From a checkpoint of a small transformer trained on Wikipedia.
Size: width 128, 3.78M parameters.
Training: a variant of SOAP for these matrices, 127M tokens.
Each number is 50 + 15 x the weight over its row's rms, rounded and kept within 0 to 99. Layers, rows and columns count from 0. The size before them is the row's rms in percent of the matrix's.

# k: layer 3 attention key, 256x128, rms 0.189, rows 68-95, columns 0-63
# q: layer 3 attention query, 256x128, rms 0.204, rows 69-95, columns 0-63
# v: layer 3 attention value, 256x128, rms 0.179, rows 64-88, columns 0-63
# o: layer 3 attention output (transposed), 256x128, rms 0.168, rows 64-88, columns 0-63
k68 108:46 57 48 51 43 32 33 55 67 40 32 79 19 57 52 39 62 15 57 57 70 41 78 29 11 49 10 60 57 30 43 59 33 77 35 45 56 57 50 73 67 60 28 29 32 58 58 49 51 45 47 56 10 36 32 37 33 47 41 69 65 77 50 46
q69 083:46 39 32 54 65 41 60 64 50 68 53 39 24 36 46 44 52 15 33 58 69 40 33 69 38 54 17 44 48 45 34 56 57 68 54 59 52 46 29 54 68 41 65 40 67 37 49 35 67 41 80 26 27 26 44 36 96 48 53 39 56 38 41 62
k69 077:75 43 75 43 27 46 54 42 65 65 75 40 83 39 80 68 29 81 80 43 28 46 49 54 62 39 65 34 40 72 32 69 40 39 48 68 60 44 46 55 28 34 74 60 49 43 49 53 31 48 36 43 48 68 34 66 72 39 53 44 61 54 31 14
q70 085:35 45 52 38 36 77 41 51 59 27 46 59 49 58 48 79 65 68 63 64 27 79 41 37 70 51 61 66 78 46 58 56 45 37 55 55 55 51 81 47 44 57 34 68 36 52 76 57 41 64 23 50 64 69 41 87 10 45 57 60 39 77 66 44
k70 110:34 65 40 68 48 36 75 51 68 43 31 54 37 53 42 48 56 29 24 56 71 61 57 53 40 67 44 60 44 48 29 73 66 41 50 54 53 28 56 66 41 56 32 35 61 63 53 50 66 37 44 39 31 35 63 49 38 61 45 38 56 49 54 40
q71 079:66 45 60 57 82 52 52 52 42 76 26 51 48 34 34 45 63 52 29 54 48 28 92 75 29 67 26 60 50 60 49 41 33 50 45 39 40 47 47 37 42 49 33 53 38 73 54 33 59 42 60 21 18 55 68 54 43 45 49 85 39 39 56 58
k71 069:33 49 05 54 60 41 53 49 44 54 32 53 33 50 23 30 66 43 05 35 47 55 51 47 50 50 66 53 47 43 51 66 74 40 67 29 42 57 36 48 65 69 51 55 47 63 60 40 68 46 65 45 69 41 58 54 20 70 41 47 48 50 68 78
q72 119:68 29 33 46 38 63 48 54 58 50 20 53 26 37 38 73 61 41 65 57 23 44 31 66 70 55 58 45 67 59 48 41 36 68 43 40 49 52 56 56 51 28 57 46 49 53 83 53 42 46 57 50 55 50 32 64 40 47 42 79 36 58 68 49
k72 123:61 49 22 51 38 45 39 34 71 46 35 66 67 58 53 35 57 28 36 25 33 68 50 53 46 49 78 26 46 46 27 70 69 51 39 32 65 66 26 42 68 42 46 47 73 36 50 33 89 10 67 40 34 59 40 39 54 40 54 46 76 48 53 75
q73 093:59 64 42 36 17 35 23 48 48 29 79 30 42 71 71 68 35 77 70 49 69 41 19 37 70 46 56 44 53 42 40 60 63 30 66 56 51 51 51 56 50 44 59 58 67 29 41 70 56 80 35 66 57 23 31 50 43 45 39 37 37 64 47 60
k73 102:38 52 61 35 60 42 35 50 40 48 46 33 63 50 65 64 39 74 57 81 58 56 47 18 41 42 25 42 47 52 33 62 55 54 40 10 57 60 63 45 41 54 51 16 72 49 57 41 66 28 50 62 26 25 57 31 50 36 44 50 54 35 52 18
q74 117:56 70 40 55 78 15 34 36 42 52 62 35 57 42 73 26 64 52 36 42 57 43 78 81 36 51 11 69 41 44 29 35 41 44 52 29 71 53 27 43 61 24 41 65 49 55 48 57 62 34 64 36 28 48 67 41 56 42 51 47 80 22 32 75
k74 120:38 48 36 59 61 47 60 40 11 34 46 46 47 32 36 52 62 56 60 47 51 23 46 67 48 65 48 46 61 44 70 23 32 43 45 45 14 45 45 30 42 76 50 76 43 68 58 44 42 50 28 43 48 29 58 37 55 52 64 55 64 77 30 53
q75 102:66 28 63 82 68 51 76 46 46 86 17 45 62 50 46 48 50 45 50 46 67 33 60 45 23 56 26 43 24 62 67 56 53 66 31 49 28 51 43 26 57 57 55 46 45 73 32 30 55 52 67 58 33 40 30 37 41 53 54 76 29 49 51 35
k75 107:28 47 77 15 54 57 32 53 66 66 48 46 09 55 58 63 59 49 56 55 53 69 50 31 40 50 60 48 42 07 47 60 66 54 46 66 50 67 27 34 69 39 55 59 29 52 50 53 67 58 57 45 39 43 54 44 39 37 33 64 62 40 63 69
q76 112:66 24 32 64 36 66 56 52 69 29 55 78 16 43 53 55 76 29 77 47 23 44 43 49 38 46 57 61 68 51 55 38 42 69 31 70 45 68 35 58 41 72 27 58 23 51 65 54 60 64 42 66 44 43 13 79 62 68 42 43 58 52 58 31
k76 109:49 36 83 42 63 36 35 41 51 53 45 49 41 56 65 59 53 52 44 31 45 66 59 41 36 50 61 58 64 44 51 60 31 51 20 86 64 59 67 25 62 39 37 58 65 55 22 61 91 34 61 43 33 62 21 44 51 35 44 27 61 56 62 52
q77 103:43 28 62 44 27 86 60 40 50 64 71 81 58 72 18 79 26 63 46 46 59 67 25 49 72 46 82 48 51 53 56 57 65 45 50 62 62 44 65 48 54 53 81 28 63 43 58 71 28 60 38 62 78 60 54 80 46 59 62 46 49 63 36 44
k77 116:73 55 50 49 38 60 73 63 65 60 60 68 66 30 16 52 51 47 30 45 60 30 71 61 56 55 54 76 41 77 60 64 60 29 55 44 50 30 07 64 39 50 24 34 58 29 59 38 24 53 29 63 60 57 58 82 64 56 63 99 47 31 34 37
q78 098:62 27 47 39 54 54 20 38 63 23 66 59 32 35 46 39 54 49 57 43 24 40 40 46 53 60 18 54 63 36 41 60 39 47 35 77 57 73 54 47 26 81 42 56 46 53 58 61 49 56 52 53 33 28 26 91 53 66 56 39 69 78 30 40
k78 108:55 40 56 34 47 29 61 60 52 42 64 62 44 37 47 39 63 88 33 52 55 35 46 54 45 69 35 46 67 92 57 65 36 49 53 72 50 47 60 43 37 57 48 44 63 51 48 47 64 44 49 46 37 51 27 72 65 46 49 23 64 55 30 32
q79 106:23 64 38 49 36 48 44 52 55 16 99 70 47 48 48 32 49 42 56 66 34 68 41 47 78 43 65 58 50 41 53 49 52 29 62 47 67 62 47 62 43 47 33 68 57 40 52 57 57 61 30 39 51 50 68 59 77 68 33 02 73 41 45 44
k79 109:68 63 47 83 73 41 66 54 15 57 48 60 80 29 43 42 52 69 40 71 43 41 66 46 52 46 51 72 44 84 55 45 44 45 63 41 46 36 91 57 41 68 43 49 58 37 77 49 29 44 35 39 65 78 60 47 54 57 66 29 20 67 38 24
q80 107:64 30 66 75 67 66 74 42 64 56 54 19 49 29 54 61 11 32 51 58 45 64 30 64 32 88 31 63 49 45 38 25 61 71 62 64 44 78 47 38 60 57 22 54 51 50 40 35 42 17 42 63 07 28 50 43 63 40 57 29 46 36 46 36
k80 100:31 41 44 50 37 27 73 48 58 69 77 57 59 52 51 57 61 67 83 29 54 40 64 40 54 30 65 47 64 47 56 57 31 66 21 61 38 44 50 56 41 35 47 72 42 51 56 54 21 37 15 39 59 60 44 43 48 33 76 66 78 65 45 58
q81 093:60 60 60 79 46 69 61 42 59 54 61 14 59 21 44 48 24 39 50 32 77 48 17 36 41 65 39 30 47 55 47 46 83 62 62 47 54 44 32 44 52 43 48 48 70 45 36 49 48 30 62 85 37 58 66 44 56 38 46 36 32 54 59 38
k81 099:36 37 50 54 33 35 54 59 46 50 63 87 36 26 51 41 74 60 43 38 46 45 56 48 45 26 64 53 56 33 40 45 43 64 43 55 57 58 52 53 45 55 36 57 57 42 34 69 64 61 25 25 40 25 51 36 25 62 54 51 51 45 53 40
q82 088:46 31 57 63 33 33 70 57 40 49 76 46 66 65 58 39 59 74 42 40 26 48 70 38 64 40 67 62 55 40 73 43 38 50 32 51 69 50 49 28 30 52 44 49 41 33 55 45 52 63 30 40 46 45 43 49 18 53 62 41 55 36 48 54
k82 125:53 45 53 49 48 50 55 55 49 44 19 27 37 55 58 71 60 52 54 59 60 48 31 52 85 54 66 55 71 44 78 82 48 45 71 67 39 44 74 23 62 59 76 56 51 51 55 37 41 63 35 47 91 86 46 84 33 45 36 65 38 53 58 40
q83 074:35 56 44 54 60 68 44 48 48 42 43 68 45 37 44 46 38 47 61 44 87 48 42 40 51 35 44 49 47 41 46 62 29 58 72 61 40 42 33 83 72 36 59 63 49 44 45 62 46 47 59 28 53 57 46 13 53 58 38 40 19 62 54 44
k83 096:45 47 31 65 36 59 47 49 84 53 54 57 51 44 52 39 56 15 48 47 56 49 60 58 19 58 14 31 46 40 32 42 63 59 38 43 68 50 37 91 58 34 26 37 28 56 59 44 60 50 71 53 23 26 46 29 71 44 51 36 44 68 33 55
q84 072:45 34 52 77 60 48 54 47 40 40 50 45 23 38 75 22 32 16 42 32 73 44 25 73 51 53 34 44 48 50 32 60 56 46 62 41 67 37 44 62 70 31 63 39 81 33 37 41 45 25 74 41 41 24 42 15 87 58 56 39 45 37 46 80
k84 072:57 79 46 49 43 59 62 31 75 63 52 50 66 49 62 61 73 55 70 57 45 36 59 51 39 56 16 15 36 64 30 38 37 51 37 52 42 51 40 61 48 44 51 47 50 45 48 54 32 31 44 41 18 28 40 44 55 31 54 27 46 45 16 29
q85 073:59 49 39 60 71 43 51 51 46 80 27 39 41 38 24 36 57 23 35 52 37 35 71 72 28 58 31 62 47 50 52 37 51 61 49 41 42 66 57 37 33 44 32 34 36 63 55 18 73 34 58 39 21 41 54 66 54 49 43 83 64 55 58 63
k85 081:56 25 38 46 62 32 39 63 20 46 48 41 51 37 30 61 40 66 36 41 60 38 28 48 61 36 82 37 69 49 68 81 50 58 49 59 34 68 36 20 43 54 48 69 57 44 50 51 63 45 58 50 74 71 47 81 38 52 44 39 43 56 69 57
q86 078:39 60 55 40 20 42 35 46 44 26 74 45 70 63 68 53 31 69 62 60 61 69 18 39 71 33 75 50 52 44 43 64 61 45 57 59 64 38 56 66 62 32 52 65 81 35 45 55 42 50 45 60 87 48 45 25 60 34 47 30 55 63 39 38
k86 068:64 59 80 59 38 70 41 58 56 53 71 52 78 31 69 48 46 41 76 66 30 46 57 58 63 48 57 41 51 53 32 33 44 52 46 48 50 48 68 70 52 22 39 43 29 41 51 62 36 41 44 49 38 37 62 37 88 37 75 58 53 39 23 26
q87 104:78 59 44 48 47 41 20 56 66 15 89 61 45 49 78 55 64 84 60 53 45 29 42 42 74 38 65 63 49 36 55 53 40 17 61 33 64 46 52 49 65 52 42 70 58 38 40 82 62 81 36 69 53 50 25 75 39 47 51 48 28 58 37 65
k87 106:61 51 39 61 56 46 57 40 20 57 35 34 36 28 41 53 72 64 48 34 42 53 80 24 33 53 38 45 34 51 27 48 59 56 26 34 60 36 70 54 62 59 41 49 71 61 50 47 57 53 22 34 18 51 52 24 54 45 64 45 75 55 41 48
q88 104:30 63 53 56 54 52 57 35 45 33 59 63 68 72 64 22 48 78 46 57 54 66 63 47 62 34 87 45 40 66 54 34 64 33 57 27 51 26 53 72 63 30 56 46 63 43 38 55 43 45 45 45 78 80 82 24 51 46 54 34 54 26 53 57
k88 115:40 64 41 73 50 72 48 50 51 44 43 43 64 55 68 39 63 36 71 48 31 62 58 47 76 50 59 56 49 30 49 10 53 52 56 38 45 42 53 59 52 48 62 36 30 44 59 56 17 69 47 63 65 58 67 29 58 37 76 92 26 36 42 67
q89 073:34 41 39 58 19 66 50 49 66 27 83 61 56 58 67 45 50 54 61 60 54 70 13 45 75 41 85 41 63 45 54 54 66 54 56 58 63 48 50 51 49 44 63 45 61 29 52 68 48 34 38 72 80 56 30 33 75 46 64 31 68 65 36 19
k89 068:62 50 94 51 53 61 48 55 55 55 81 53 60 39 68 62 50 47 74 66 44 49 54 64 59 50 56 52 56 62 42 33 27 53 33 82 52 40 57 48 31 38 38 53 38 39 32 66 35 55 27 48 36 64 41 51 83 46 72 43 58 54 21 32
q90 098:82 58 51 45 72 43 44 55 29 74 29 22 65 42 39 62 35 40 33 42 68 32 55 45 56 50 36 46 43 39 47 62 49 40 66 49 41 56 55 31 41 38 59 53 51 64 35 49 61 47 49 31 09 22 81 65 57 39 53 55 18 53 56 50
k90 093:51 60 24 49 53 35 31 40 29 52 32 53 41 66 45 36 52 38 56 31 71 62 35 35 44 31 57 30 31 44 45 85 67 50 52 28 74 66 17 70 71 46 54 59 57 57 63 36 61 26 63 57 63 43 59 40 28 57 29 18 62 45 64 52
q91 109:54 40 60 83 69 43 75 55 42 78 07 41 64 49 55 44 53 43 28 61 58 32 70 55 23 60 34 54 31 55 67 56 45 57 42 25 29 43 48 36 50 60 56 46 49 69 43 20 56 47 78 52 33 56 50 20 37 40 61 87 26 47 61 47
k91 110:43 58 65 42 47 48 34 44 61 78 55 42 20 51 51 68 51 42 54 34 55 64 41 42 51 45 73 50 30 21 42 57 57 52 63 89 46 68 44 56 67 43 48 57 34 71 45 54 61 64 39 34 46 52 56 45 49 48 44 56 61 33 68 58
q92 118:43 50 25 43 71 50 43 46 50 10 53 65 18 48 69 24 83 41 64 50 15 46 53 80 59 57 48 47 67 48 37 08 34 48 38 26 56 53 35 75 57 44 27 42 35 29 68 59 50 35 35 51 42 57 53 57 52 54 27 46 69 42 47 52
k92 123:45 52 27 79 89 53 45 33 46 42 33 42 66 66 59 55 60 44 56 42 41 64 49 46 59 58 39 28 60 50 58 10 45 72 30 46 33 42 85 55 58 46 46 59 74 48 37 58 60 38 51 57 49 70 54 27 54 41 62 30 33 78 48 91
q93 095:53 40 19 68 23 61 36 43 65 22 60 78 24 49 64 64 44 42 79 42 41 67 30 44 71 31 63 43 81 35 50 36 39 50 57 62 49 56 35 76 40 47 48 68 53 51 73 86 41 64 46 71 68 43 37 69 47 57 31 31 64 46 47 45
k93 100:64 55 45 79 82 33 51 66 40 60 37 37 87 39 58 29 63 46 27 47 52 40 53 83 40 57 60 52 63 81 61 34 51 37 51 46 58 56 44 45 43 27 54 55 68 46 56 45 58 33 62 52 52 55 52 26 74 28 63 49 50 42 46 48
q94 113:62 19 29 59 31 68 54 68 68 46 39 56 27 48 44 79 69 30 59 47 26 54 22 62 44 56 52 72 71 41 42 22 42 68 30 65 63 71 44 50 46 48 38 51 28 39 64 55 47 56 38 48 51 49 21 92 48 55 42 62 42 53 77 61
k94 117:60 33 79 54 42 43 61 44 63 43 38 40 48 56 34 86 34 36 25 39 73 51 43 61 44 45 70 69 58 48 38 58 23 53 23 74 49 47 31 40 45 47 20 45 90 65 39 44 71 36 43 28 42 50 39 39 62 64 41 49 74 52 66 42
q95 121:39 14 38 75 73 85 72 25 52 44 40 76 36 54 42 39 49 29 40 37 41 52 62 60 75 76 26 56 37 56 70 26 50 49 31 37 47 63 32 42 50 61 52 44 52 45 66 61 20 29 53 50 37 46 61 62 41 59 48 62 47 81 40 27
k95 125:35 68 35 57 56 34 68 53 65 39 23 46 57 53 30 46 76 42 28 45 86 56 50 79 50 71 44 48 62 68 52 43 41 50 49 67 44 33 47 66 47 35 48 59 76 62 59 54 55 56 32 52 47 47 66 23 48 49 97 38 54 53 41 53
v64 100:53 58 62 69 65 49 36 58 38 58 54 53 40 47 68 47 91 22 41 46 36 75 55 49 30 35 69 82 58 59 43 51 54 49 31 41 62 37 43 55 30 29 52 35 36 43 60 59 09 44 47 30 39 74 59 51 42 49 39 62 24 56 71 47
o64 104:69 63 62 40 67 49 55 37 48 57 35 52 55 27 30 46 33 47 51 49 37 29 67 60 35 54 20 46 45 58 63 58 36 25 43 23 20 40 29 38 51 54 54 68 54 64 12 83 59 37 59 50 19 56 65 32 37 23 72 41 24 38 23 64
v65 101:44 42 67 36 39 78 60 29 70 50 69 49 39 46 36 34 38 65 50 58 65 54 32 35 69 30 41 30 37 55 46 52 50 31 69 63 62 27 42 52 67 66 44 61 71 34 34 57 85 61 52 65 44 35 48 42 46 61 63 32 79 31 15 52
o65 112:39 37 45 75 46 48 55 48 66 46 59 50 44 46 53 72 54 50 56 42 56 58 43 66 53 37 85 55 65 51 47 41 44 78 44 69 75 55 66 75 53 45 33 40 47 25 68 29 56 46 23 27 62 43 50 71 58 60 22 47 57 70 77 31
v66 077:12 78 57 32 41 41 66 46 81 40 50 57 39 58 51 23 81 30 46 34 45 53 66 67 47 81 25 40 44 51 59 44 57 37 49 50 39 55 83 65 58 37 64 48 57 40 43 43 28 52 40 33 65 47 18 33 41 22 68 35 31 62 59 62
o66 085:65 57 58 58 30 49 58 24 61 44 60 63 68 54 60 59 35 70 48 29 56 60 44 53 74 38 60 45 38 32 33 54 55 26 52 53 81 35 37 46 54 35 59 36 61 51 54 50 35 69 22 65 57 43 44 31 33 61 38 47 30 32 41 39
v67 090:58 45 23 29 99 38 38 60 20 58 40 50 41 43 60 44 37 39 51 48 45 39 32 55 43 45 62 51 72 44 55 49 44 66 44 28 42 59 72 42 18 39 49 31 46 39 56 34 78 33 63 62 37 29 63 63 56 32 54 60 40 50 70 77
o67 098:44 61 56 46 44 59 43 74 52 35 65 39 38 75 50 68 44 67 67 66 68 54 19 10 66 57 37 59 50 72 44 45 52 56 79 65 73 51 48 20 55 71 47 61 43 45 53 57 52 76 55 63 54 71 48 50 38 51 44 47 70 77 70 34
v68 084:41 72 44 53 46 54 68 25 59 66 77 02 84 33 42 60 48 54 58 44 55 36 49 70 42 46 42 45 50 60 37 71 38 58 51 53 32 40 79 54 58 55 52 59 65 37 70 31 31 55 32 46 75 58 34 50 69 55 41 45 61 67 40 44
o68 085:70 44 46 65 47 59 48 62 58 48 63 64 35 47 57 39 52 55 72 44 36 62 38 28 66 48 62 36 35 45 61 46 57 43 46 49 65 34 39 60 36 52 48 48 44 56 57 42 18 74 57 68 52 47 47 39 50 44 47 41 40 67 74 45
v69 095:89 51 38 28 71 76 72 43 47 53 40 32 53 49 42 61 25 46 39 73 54 28 30 48 28 37 80 45 29 67 43 55 45 51 49 43 51 17 35 48 64 55 46 39 52 50 54 21 79 57 59 69 60 53 71 42 81 63 44 42 60 40 41 53
o69 096:28 33 59 49 54 38 03 82 40 55 63 68 23 38 44 31 61 27 61 66 51 44 60 34 43 43 51 53 49 64 58 46 58 84 57 71 48 46 77 60 50 73 30 61 44 30 54 48 59 40 81 26 44 48 52 72 43 61 52 57 58 55 69 50
v70 094:24 55 55 45 38 64 65 42 90 36 61 60 51 78 46 48 65 55 51 35 59 70 37 54 51 88 54 19 58 62 37 52 50 30 75 45 48 51 64 77 71 50 41 40 54 34 65 66 46 55 62 42 63 50 25 41 37 37 58 32 53 56 51 49
o70 093:42 35 39 61 38 61 68 30 61 44 54 74 54 50 60 64 46 45 51 50 40 50 39 66 71 36 60 42 50 46 29 61 39 48 28 71 74 54 41 65 37 40 45 29 53 36 67 36 55 52 01 52 58 26 59 62 55 69 52 64 54 58 56 48
v71 096:50 50 30 33 74 55 42 64 24 60 29 33 54 61 54 46 32 37 66 80 60 36 36 38 70 20 72 61 67 44 65 36 69 45 57 37 49 55 62 46 55 52 66 33 23 55 64 49 55 52 45 52 50 51 70 67 13 58 39 63 41 24 39 54
o71 105:57 44 45 50 52 56 33 71 47 36 59 56 44 58 28 58 52 42 51 62 35 29 50 38 31 54 32 63 51 66 59 39 53 58 48 65 50 57 44 41 48 81 33 47 38 54 53 75 51 48 55 32 48 55 38 63 55 43 47 63 50 71 65 44
v72 084:73 26 36 55 68 42 53 46 36 54 37 82 30 33 51 53 39 45 48 51 24 44 49 49 37 62 66 50 40 39 56 44 32 70 21 61 56 61 27 50 49 61 30 71 59 72 25 39 73 47 69 65 50 53 70 57 82 59 38 25 66 52 49 41
o72 082:26 65 48 42 58 42 24 76 29 66 34 37 40 40 53 46 56 38 43 71 74 66 53 46 49 48 38 35 54 47 42 62 44 84 65 32 39 42 86 39 62 56 48 57 56 50 49 31 72 38 97 35 45 54 54 50 56 47 71 44 75 35 35 64
v73 105:63 43 30 62 69 32 30 64 54 51 36 69 28 37 48 43 10 26 46 62 59 27 29 46 49 48 54 66 33 83 48 46 42 54 48 37 25 49 52 55 50 50 36 35 58 51 29 56 58 33 50 61 40 71 81 28 45 46 71 62 38 52 66 62
o73 108:41 52 76 27 43 68 15 61 37 49 47 60 58 45 35 41 66 41 46 53 66 51 68 38 55 49 23 61 50 58 55 63 66 54 52 78 47 58 64 54 85 55 49 73 25 41 57 53 75 58 56 06 63 53 33 72 42 71 47 55 35 42 60 66
v74 096:38 41 57 48 39 63 75 77 25 68 31 69 42 46 41 51 62 62 72 47 27 41 73 40 43 82 55 52 64 34 56 46 69 60 34 70 77 76 38 46 54 63 51 67 42 51 63 48 33 32 44 42 47 74 40 70 47 78 44 29 50 40 45 30
o74 094:54 59 25 60 67 47 51 47 31 45 28 42 52 63 71 24 54 38 44 60 52 49 65 68 29 44 40 44 60 55 46 45 12 52 50 21 38 34 55 37 40 61 55 22 58 66 34 56 39 51 85 74 52 26 49 15 61 38 60 31 89 26 37 64
v75 092:29 63 62 43 32 41 60 54 61 59 80 31 44 54 40 32 40 56 86 58 58 43 20 53 58 52 47 32 53 75 43 46 62 42 84 58 51 40 85 63 75 26 58 55 60 36 29 71 39 37 43 52 38 53 70 39 42 63 45 24 34 33 27 56
o75 093:75 31 40 68 59 62 43 56 61 62 63 72 39 41 36 57 54 23 48 49 30 44 39 57 55 42 57 44 56 44 64 52 52 68 27 61 58 31 27 62 34 70 36 40 31 53 69 42 42 58 51 34 47 43 43 67 58 48 54 40 46 60 80 38
v76 080:38 68 30 55 54 36 31 49 58 53 56 52 49 66 55 23 32 44 67 41 62 52 56 59 70 68 53 62 65 58 68 59 76 26 58 27 21 55 44 52 41 40 42 37 50 28 63 77 13 52 45 35 47 31 71 30 55 52 63 57 53 44 50 89
o76 079:78 60 57 48 53 80 78 44 86 21 46 51 53 55 53 79 33 75 39 41 44 47 45 35 40 45 53 44 56 49 53 48 43 39 44 66 75 68 42 50 54 50 55 50 19 46 55 46 55 71 15 59 64 69 13 41 38 61 50 71 44 60 47 46
v77 080:57 49 37 52 73 26 26 49 26 63 78 56 37 16 60 34 36 35 61 37 63 34 44 56 59 23 35 33 40 53 47 61 36 65 59 45 36 48 59 50 36 17 34 63 55 43 19 58 84 50 66 52 66 76 74 40 59 38 54 54 55 48 26 65
o77 084:48 57 52 48 34 60 63 56 57 40 50 36 69 36 45 77 44 64 69 49 74 63 50 20 71 35 50 52 66 65 51 46 65 60 67 63 81 55 58 35 69 68 52 66 45 53 72 31 47 72 39 56 68 52 37 74 44 59 36 36 53 70 93 49
v78 108:61 40 34 43 65 70 68 37 66 42 15 66 51 57 53 61 72 59 25 46 46 48 52 40 62 52 69 49 59 47 48 34 38 47 40 43 43 50 22 42 62 47 32 51 52 53 71 44 53 51 70 55 40 15 58 57 85 45 51 59 68 57 50 71
o78 106:24 48 42 45 57 42 48 87 53 30 52 36 26 50 64 52 37 52 58 70 58 56 35 23 41 78 80 35 50 65 39 61 44 73 60 56 52 79 73 39 45 46 37 60 44 33 32 33 93 48 66 49 55 64 50 61 41 56 57 75 69 48 11 49
v79 066:44 61 56 33 56 66 52 37 55 59 44 38 52 61 46 49 68 51 66 19 56 45 85 59 57 56 42 42 42 49 60 74 37 77 28 52 25 54 37 52 64 58 57 37 44 46 48 62 28 62 39 58 84 24 41 52 65 49 56 63 54 44 70 71
o79 081:54 53 66 57 36 57 74 45 56 22 67 63 73 55 68 53 38 63 70 47 56 69 40 35 61 47 68 40 49 44 46 37 36 24 60 56 67 30 59 40 49 38 58 44 61 45 42 51 27 67 34 86 69 57 46 50 33 68 40 36 45 42 46 43
v80 087:77 39 59 54 70 44 36 58 08 62 50 67 62 15 55 54 68 54 42 45 37 52 63 49 44 22 39 67 41 36 48 50 44 57 17 63 53 53 23 31 24 61 34 77 42 61 54 24 69 50 51 45 64 55 48 59 56 56 44 67 69 61 62 25
o80 094:26 72 53 46 45 42 46 44 29 46 24 17 61 46 67 35 43 68 56 46 73 58 74 48 34 62 43 58 46 65 46 43 44 44 72 25 35 59 69 36 67 40 75 65 59 61 29 44 44 47 77 75 40 63 57 26 41 46 45 31 64 38 38 66
v81 091:43 67 53 34 62 41 41 46 69 57 48 57 20 51 55 39 49 63 35 53 51 35 70 50 47 54 26 62 00 47 68 52 45 37 57 58 61 56 58 61 53 47 51 58 86 46 27 35 95 71 46 60 71 46 22 41 56 37 66 40 49 56 47 63
o81 097:38 56 67 47 25 41 50 26 56 57 51 50 60 60 60 68 46 68 40 36 78 66 45 44 68 28 64 64 62 36 38 37 68 40 71 62 63 42 54 43 66 24 52 51 62 47 56 40 40 55 35 40 70 46 44 59 37 62 05 42 48 36 61 34
v82 093:48 44 59 50 51 64 35 46 38 69 72 51 35 33 42 50 32 61 65 56 50 41 31 49 61 21 29 24 36 50 43 69 54 54 70 46 73 41 68 44 46 47 45 61 72 45 33 47 99 60 56 63 52 57 45 61 38 54 50 24 53 21 28 52
o82 114:51 58 35 54 39 53 56 47 58 45 48 46 45 54 52 81 39 47 57 51 60 54 34 43 62 36 63 63 69 48 43 30 40 69 66 66 73 47 50 46 59 57 36 55 39 42 65 40 33 59 33 40 64 41 45 72 58 64 21 32 70 64 98 35
v83 109:48 76 63 44 54 38 41 50 81 55 49 55 43 22 53 44 62 20 38 47 32 50 49 40 56 60 49 88 07 71 36 65 65 47 48 69 35 48 81 76 75 55 54 44 67 27 33 46 19 53 39 48 43 55 27 28 48 42 61 47 18 59 59 46
o83 110:57 66 79 62 50 66 34 33 47 52 59 80 39 34 49 40 49 57 58 33 49 52 66 59 55 29 45 56 49 43 57 40 64 08 44 34 53 14 34 61 63 34 55 62 44 52 35 61 45 60 38 32 55 59 29 33 41 52 35 50 19 34 58 59
v84 091:50 46 53 47 50 82 51 45 45 55 49 68 66 59 42 66 57 83 47 60 51 15 80 33 47 47 51 48 36 67 55 72 32 70 56 54 83 63 36 47 58 72 49 51 47 22 74 43 51 58 62 42 54 83 21 50 21 49 59 50 56 46 38 30
o84 087:40 62 38 53 27 57 53 25 37 31 39 50 50 44 80 28 45 50 71 43 64 50 77 59 38 56 50 67 49 60 38 27 32 32 47 52 50 52 63 56 43 36 61 40 52 48 31 54 23 56 42 68 61 35 48 33 53 80 26 45 73 51 50 67
v85 079:27 32 66 64 30 47 33 62 71 48 45 69 37 49 54 54 42 47 52 43 36 55 57 30 74 44 66 59 44 31 43 21 82 43 40 68 48 96 46 44 43 48 41 60 47 74 53 58 67 45 61 47 43 58 29 65 29 48 53 27 50 49 44 48
o85 085:53 59 36 52 77 30 65 36 44 84 20 45 74 48 37 68 49 42 19 44 49 40 64 71 42 63 35 56 71 37 48 67 47 45 59 40 31 54 32 46 51 40 49 44 50 63 32 60 61 29 42 33 46 47 46 61 71 37 50 63 45 34 36 64
v86 113:36 35 86 37 56 26 32 63 32 56 73 72 33 57 42 22 40 45 93 31 36 47 67 46 70 49 36 36 80 43 61 59 64 53 36 66 64 71 49 31 43 56 50 69 41 56 51 53 50 49 50 48 51 58 50 56 41 58 41 11 39 13 39 36
o86 115:76 73 11 57 49 50 69 29 47 46 35 28 72 59 58 77 30 54 22 56 45 47 50 66 40 48 38 51 65 36 47 38 22 45 60 31 46 42 43 26 53 65 60 37 32 67 34 45 33 54 43 60 45 54 31 38 57 50 53 38 71 41 60 54
v87 082:45 64 28 52 58 48 59 51 38 60 56 52 70 53 35 41 53 35 72 45 67 51 55 40 63 48 58 31 91 72 34 60 32 60 74 31 37 41 62 65 76 36 48 37 31 34 63 58 17 40 44 25 50 56 58 38 14 48 44 66 27 52 48 45
o87 089:66 47 36 51 26 81 56 61 61 01 63 63 39 49 58 45 40 51 72 60 31 39 35 44 45 55 52 49 37 72 64 45 42 47 26 63 75 60 47 43 44 76 52 41 26 54 51 51 42 79 38 74 58 49 45 48 52 65 59 51 50 69 62 36
v88 089:48 73 49 36 71 34 44 59 45 43 44 58 21 60 47 17 62 37 44 60 49 36 48 50 20 68 40 59 52 77 64 49 65 33 44 32 56 11 68 66 40 47 60 45 56 14 40 58 30 48 44 50 30 58 65 22 47 25 65 34 41 45 56 44
o88 090:61 59 49 31 36 49 24 40 55 52 56 45 40 55 62 47 41 65 41 35 63 31 52 60 58 20 34 48 42 60 37 40 38 44 54 47 64 58 52 55 64 63 38 60 27 40 54 47 54 61 46 32 45 45 30 20 16 67 36 55 51 33 48 50